config.toml
head_dim = 64
parallel_block = true
init_std_o = 0.023
init_std_down = 0.0
doc_mask = true
Each number is 500 + 25 x the weight over its row's rms, rounded and kept within 0 to 999. Layers, rows and columns count from 0. Numbers have three digits each. The size before them is the row's rms in percent of the matrix's.

# layer 7 attention query, 448x224, rms 0.113, rows 237-255, columns 168-223
104:490485460492465483503518484451437527516533524508467518483502489478492470467477549484516536492471478505522517486516529503496487491475480484447485463452496493491486506532
104:559501489477476469537501540505484481482538518532506467488524481519505473488516458501502518483509524474517462499486521503507498481500532490495478502536507487463532489550
107:521451463523507481538514499507472508492469477500471548487520478483494547547492521509483477510511496481536500463536507469541490488524537461507499519485507521477508502486
108:507567536508475471540469483567558486504490484483514490480543469507511556472481494460517525509496532480476510538477507476471506527532506518521504499446494479516493492505
092:466480484475494514506484491488496517500471506531476531506478522506456500469526490491473520476551464486502493491522474492494507502520494466506498508445522540498496487567
107:494498469465515498500494511492524524462501499492519521494467454500482493513505495502480488535506438483494504510475539522491469483482481520489511478523459479494465485539
110:494505468500439481487498456455539513476492511479491541505470513491463482515521483527484492486546471496481520464513520460493527528492514537488537475497491504498473476542
097:449454489517500499471525486483506465512512523509509505504473511507506493469503523502526498508475505483471466523495494539455525518507482488458517544480514508460490490535
097:488523498553533565528507523524501509539501487474543494497492471499549525496467522483488497521503522503510472472516454506518457484481447470532503515458474483506522559461
104:521514480503511471505506492520511514532444506527486488465522472475481486488552510489508556489505468468477516521520482547501504525527502495480478508501503454488453458514
105:517508468521498480494519472467493472500479462523499489527433494473474473523508478478476533496477516520521479505510539488536521460527458499483498509558533554510520498474
108:519513501508468505528525473542507545490479516519485533506495536506453532510500507464501494546515513507467502475526475564468487540471515529515496492475516512518461521485
106:532498455478515539497477487490494554474484507453513546511450485527452490507494482508442507497487495488501521511542441486539504510520513480465494498505498449522462509445
108:490471518494525501522485533494499509482491481498512528532509507532505498515502511477477465488550492468493517482516513516518500497488515500519540515441467485496504504523
111:524520537458471515488513465476530465536515503484486473511479486495452495503458547536513564507494504501511533511534492495518491521474459494478449536482516459509499509512
099:517485442453450504530544519507474493494530506494472478522509508483494503468487479528537512514499531487499491538507470452535477523501516542471494474453459461507475471500
102:520503509499522455465517436490503490509513478502482506512493497513508498459459499485526514513505483494477501513524510535491557518512505481485502464541520548497516503518
101:508507488538497450517523509490521514454488497488505526511496484525495531503499510472511469514538469524479492501466520494555530504482528513537512468496485478513491539465
114:489480493529510491476474500494519499442499495486512489485496476526503561499501494504434476501493452512493486498515459540546483513523531495463468502530472522509490485453
# layer 7 attention key, 448x224, rms 0.111, rows 237-255, columns 168-223
099:502524493509551508464544521527510462476493517493500499487491513498452467483472511474473497471504496509522467488480522516504515470513518547541549454517513512490517474519
105:466530448519492483481533516488500464486558515458521504493531511477490479520523480536515489458478499525551501494533456492472499496477467516494511485505512570499489520524
101:500481524489458514488529507509499471515509486496514485548529502507475488488483490479496476459495452484494492523530501462470515465542487492533508512511459534502464482519
100:500489500459551463457490497501535460505523521473525540505549492459501483551483505520549520481512502461553500500505500481468494532514537487522461460524513515509547508514
095:498500433474499498464522492492486524488457517516507498487452523490541511493500475466489459492509507474493509512545507486545481489474562501499492496475501454544446496470
107:513527512502508527528503479512495531488514480503502480516485480521540464549489507485481515440493529513518530557481500469490513521496513546473524489494536498478485515476
097:530494493470540510467477499517488503482505524495499529498482543501523513528461528442477524476507458495500482524517523474481516521537550504483513465517539500512471518447
098:532501488512518529493521515518461474495484483504520518511500511506500543501518516507490470502502481542522469511525518489474495491494532469519516479487505507524485497485
094:470500538498537492486522500500515472485499482501477497477510466500510498510520473523560480551499483465460538488492486512504493526495516522490416505486490466466551481496
098:496464441502534452457555470501540527511469457515522479515556514521503489539470473482516489499529537530498537539483513501487466464497527459532501491477509527519488518504
094:509496478494466472465555526481478457493496450472501472495463478494503507480468486506496504573493483485479503487513474516541497478481499538500465491496495463510513490528
102:530502504465507513524473497545491500500445515533510507561493518514512512517541518484501494474543453465472470512491484452496488475534473486452496545497483474500476473465
099:489442455526546486496482517537498490480487474499517470541509544498484491491482492467493512491501568475533507478503476476505507517542496461527489503524468521423498463445
106:506516534490506500495517505477495506520508487522473468502507545522512529522502469539474527495515481501474450521478515489460499525467494494529520535526483525532490454491
104:538527513496462487553478488550505512471513434517486502503517472569519481504484489451486473542531503510475533469496519537483506478524468446500480513462521537501495501450
091:495495507530493494478505541524517478516527490472502494474546532487477507501488495476465500536495508536530497506533538492492503558502482495594529518507568516485522497509
099:535466479510506498507517528486476492486526452492498488536501471529520511502528479466471527489469465511486479525493536457486465499538512490510525479461497511473461530528
102:507490483494499511488488545508470482458532518518518487445456541487511498522478557512464544509511516488493482527510525517562488497506536475475499500503491518482451491524
107:447475523544491485477550488473470471474480488511518532532491481492493465528492481536470448505519507487520535486484553467485517523502494512498514506497529517520521509516
# layer 7 attention value, 448x224, rms 0.0968, rows 192-229, columns 168-223
091:500507492449479432521531470539440498513495525453559489471542486504496538461495500472542533501496504505512502445495495500464530479527471526499515523516446448486531478486
096:534478474491505554504473504513503468504496526472481510510531458470502517492543540451463507520510536470540522520453528555497506481510528509496521529446511454484552546499
096:508505493547524555501528508485502446483511485430499509506539466446491536508534527497505505520498474511504532482461522544468495490547521526504485521481504427491511527501
091:492518519492455483419499502481541546495503520518479528516463484502493472473504506484481523518468509501484504487537511532559459505471479525490525479490503511525526501476
095:479485450557476479498460525512517555502483483476435478516475508478497441497464501516521508507473456561463480474475470457485498522519504485517450473502515480517482508505
099:477496486557474480514531497518519505486474469531484470506499501532464491466497504519487491514507471563495476500468539508569485488527548502513528475553492512504476478500
101:491499496521529574477558501535513519467510506469558509507528455510464494537549528505547476486506447516513536501491554545495456471513530497489471494468543472513514516526
093:455493450533458466469487526512509550510491470512489530499460504490494433548509493530501490492479486517472469518522508511551479492479506523517527518504513477496472513500
101:453487481495480513510492521510499467502528537443497529513499506498508499527517493540555503487492493525481503507505508555510497536502478497479536499498461466502521518514
083:530512441506452473454496521449503544492488507535463489505487514529511470476505495514507468519480515505474463495540502490548525508465479472494469508494506477512463504499
095:524512458463524468489509518498525552514526527544512499535533497512493477562520549534501492530482520530495465497534471525533534489471512505489491473530507514489500506515
099:497509512475482491449555487508515502512516510495490495492479502456528536494479505457481535521467493489511570514476500524482523499494473499514514525475509449479472500489
096:537508504503488501525450502493473467512485496520451490531502512478529482486475502525474501537493527512496494526491470493516533501497545483523532513557523546490505465477
090:492502572491497512497550477507440508477513502498542514498501501474462538484505471454504531426479495487532542463514524461474467463501487497522514513520490510518514490498
095:495485499518551535493481499525475487493504521441503519548564443444459493516516508480513569491512501492512534500491520512495512486460524493493486520532503511482513506471
098:472515546496515513462554518492495479504546509455478495477469516482498509490522524468483497500517533510488517498505483463441493545470497490481460501551501456511495467500
095:529534449483502439495540506517494513498478491533498447510525481534482495483481511515522501527502518521486472490500492484505478502508520492487473509483486440508497517524
090:479532496470469508519516504482490474470468516508553542490493559548461496491555501545533492534512493535502505472468505545479447467506451513465535544522513459508511459482
092:458485447477435492487476505540468518536518503489482535519451527449474487500466465452522544547499463493513518484498478449524503513517471544469485517522504535510515503482
090:463504540507505551497575497540511453511524524452510535471516485446476537509523500501516528485508490500491536449473534489528487479513496508494485527524495513520502505509
101:490487456560482493483485494464475499497461481473477498525525451528509497452488487491556488487476482504469481505525521550562489499474531500467485510464466477475510516507
090:517489484512488494473461501438490513508492482534469488500494475539516459440480516499484507517517555492461465519544506535552497501463534491512531530485477499485488470498
082:544518478499480477469502506440499573489494499518462505487458532466531468523471488513506518505454547495470512475470442418496496499465445468497492510482527511518442515499
109:497499533489510549496512483550484536522529502586505482500515501517455465523511510494511454444515482524529509487549511513493460471497480497525517482524505510512478454490
092:530498521476469504486470484526470464512516547515507518498487493564495500499510501489553504479490526512492482446503462519543481518521506480488464444474484519514525508495
098:500505464482491470482462496467504525509505468558470499517484542541476444493471477518530486467474509510475460478532450508517518481470488498495513488487490514507446480492
089:526490465496481437500449493499513536508499552563478532487489527536496460481490523493499500513488555532488471483521459462532521515446480495483519463486484528494508474500
085:504496507508503508505459503497499523478525500530475493503534539593510474501535475513524471497509529516472447476524474445491473484497499502513535512461520515498510528509
090:436507523468488476568519517526490492485502529432517514483462524491519519505486499480492495496468495525483516513491522449481536501515473494505492438514488462470515489494
086:501495533507524525496523499481529418508492551467542533507535474444502564511487511460498518503503474463521527476459519500511511478542535469484463524497510463502518493506
101:516499448515481456443451496475488547495514475551464494524472531521492444476476484506503491495500515490465457497542467498536517516457473511495499480494510520493460510503
098:450499533478514507521497515558482518471481504480533512483481508449494548531482488507473505517519472477517554498478518468479483495545457492497483495507525508515496503498
114:495501518507496558537532509489515444481484525480467479502515506466509538515516516484467504551522485484542516526486499452484505523542514521503505492549493498511525499489
095:532501516496539488464487484517482551529464493545466483514500476538506496495473532488483483501507499514480505486515454525504521503456492472514461521504495549494490489511
099:434502473488502502444491505534457538515489519481466503509492526453494457564521503495503489509475461521462483481479443514508479494536479497516443517460501542522486519517
097:540492462487454466476444491492486531471478538537509520464500500530489474511515495490467485548465492518518501485496502493503535493540491535485554507470525493532512484485
087:481485546555507536529475501507497440501479492464546532495491482475491541505495512507482458506530463495488476515451539514460471504567505510496498523483511506495524500493
102:487507554458500529532582500551467465488512514495552510483466505485508562459511498476515497500525498484543575493474512511455481490526455516479469493485503489489530517482
# layer 7 attention output (transposed), 448x224, rms 0.0966, rows 192-229, columns 168-223
087:512464531483526512490494488535483482519496529475502529552462526498505431498514516517464440514496489478479483536504505471489556489512503488518499499495491514466530516516
096:470474550511518541448493511524502493468441511524514547483514480530496491526488503538462509497512464448482526527488492462487543518468477462507478510468513528529503488486
090:447499490482526551471482464540488528466487526499492553456477509496499507536454545519502485533470478507489477536529476470502489512482494518543492526499531522510525489482
086:488503504484526483524483519483474509482484472516547469484486494477473536527549485463481494523502518492513491501520487559498479484507504470540503495472514506486494533498
095:492555493461486504496539503492482543470531473507494477499504552473486528521504527496535539551535543532498501480495507512492477490476462510467525508558488534505479468512
095:522502507463523472497508514512493493422521505449487488533508498463489479538495509508530502517506501533519488454500467485471516469533486542484500466524528499508506467483
100:482513471444471501439489513524474507484455517444503505471517476537487528490472518496511479491468492517510467541495520518507514522495501512527499500502519507500557511481
088:513481520480504501487558503474508519520486510496543481515534501518460511494521517469493512462484539532492508476479514537466477539506497515488484483505478486485469462481
099:507492489495521530478462537534486487508511517502550504459474485486494483517518534477491513486505515496522474508543462502512502504466483522488484523520478519473481492512
078:515497522489519519519493502486470498534529485502555467526503500482505527495525491475486500522484519545523521487495522497505504503499512495463529478515489494474490523511
095:529526512516517479492460528478471507496486448476506462493532462537506498512507521494519479463441501483507471490514514507474496494486491507498475485513474477464504497473
094:503461513489530543503468510496501512512491524500516529501509517462515532523563509532510495535498548475494482527504493503490481512453536460502513556528531452503522530506
092:525485527541523486507496524494527490454515462527493510510439527498508527497502497488497528491503454493519526502505474468527447485488478502498481486494488500533449515501
084:515499457478505489508483462500506468493486524528483557486477483537523507494462513526503453489483501491480500534503507534509508509501498491506514516475534511525534550508
093:507486523470505476457489514529493485499473530560471524487505492565491512515523533509481485515491467509488503529476478514504476519472511469489479524532496487549503485500
097:509514476500461466509501502492478484531444534503520488480482524492463493458512515479492531537505504490507488526518522533510483503512498491514521517482484511507566529484
092:511514498493504501474497515502480510497494492461520512538528503484517518496492485514486497524527502525539486500470518509480481527499507493532531492503508495465497487543
084:530455520537478543477448516542483509531511503484530479498497493463460488512495478490495460487467471504499499472526497474521567515512529518483521512486500495501533478480
089:530511535495528509530531481481532490506475482546497508503490525515468523533530531524441496505519540482485537457490511517474521483474491428513512480533490498526482480499
087:491504483490497476538460499506493502472463573509496571492471504529497483485488516502509519468523513486506486498534461493505485479494478508483519487518500493506509503472
095:506492532452503533460530541528509466526491508517530493540510486499482535492514515491456502510475494513514499529495478499480522505510537548518520491532499518484489481520
085:510497555500498519504487549509517481499518499509563467524503464510480480494551467484482511504508476477495531529485490487489441506521504502484478453487473507477478509552
078:487509479477524527523482490518473526521528479518525459549537531476499505486510494489532499481513537529489524476485518518512466538478511498498521489529506503528511527506
107:503487477489527495457488515469450464461509447447513483512512462547505478494503498509519485482473488482452488505494488539527508484472533494480511451466472513488540550475
085:535516485502507503488466553508476518513494455487497466509501501510504479505493513507472521502520518520498499498495488499485501518477433460475511476495474521478484483539
097:515520529509493512489504526493450499530529470493490426533531470460527511495527505430531499478482543536500513484509515532515491491490501510444498515507485500480490497525
081:546491538518520505556511520487501520532509449520519481535520482523490491524529490478511499480500516506485501462451527512478532481492474490463497505536472488511481457522
080:548499508498488504474480482489500480463503480493492473535475496473504447509472486482532480493542488529495501533486519489497505496503466551488503503513443508503484482546
083:514473520499487502489520487521538506496510537537499504500527542477495468503503503541542482513514479479497494503504511518516537451518449547469527526503488474538495505465
082:477492512488484488501488484513500501541492542539469554478509491501480520487471507511483471522461505470514523518501483457510508504477511463512511518482520468529507505504
099:514519514501492515518503547504471496511525447497513450516510503502526530506536523462508519503514541529483526479487523525490470501471508491455499498512476500492478491508
098:497471462494469483550518463474571525508498520503479524472480541505500527494474492551521502489512542483508499460479534512515495512508492456528499515516527470544489510493
113:513505501520512475518509484505532490446502503516439499483454503492497500508474506512508527508540439468498496479525461455519517456482485489523497502506518513539521512458
094:478531464525512461487520527475473520505511457492540522518500512522524516455488459512531537543467513464529471514473485475509434498530559475494519481517503492452462553531
094:521545473479502503504510530460480497446477509503532500463483534499486534519468497486523495520518535540513506478482516498488473508453528526484538522565515487455480493488
092:511459533504495524500525461476476523508537461484525465511515484469480513524524461522513482478504533528505509483483485507528575490504487471492526494519519483498483506492
083:486503485505485492487511459509526524509496533510514528454479507475490501476449502522498509513475510503525505494493515519498514519520492507509516505491498492504483432474
098:492465491514526496500482511515514505512452526486511552476501523498514485496502489569484494506473499456490479496534515511519526512511514474554512499464510491529552513474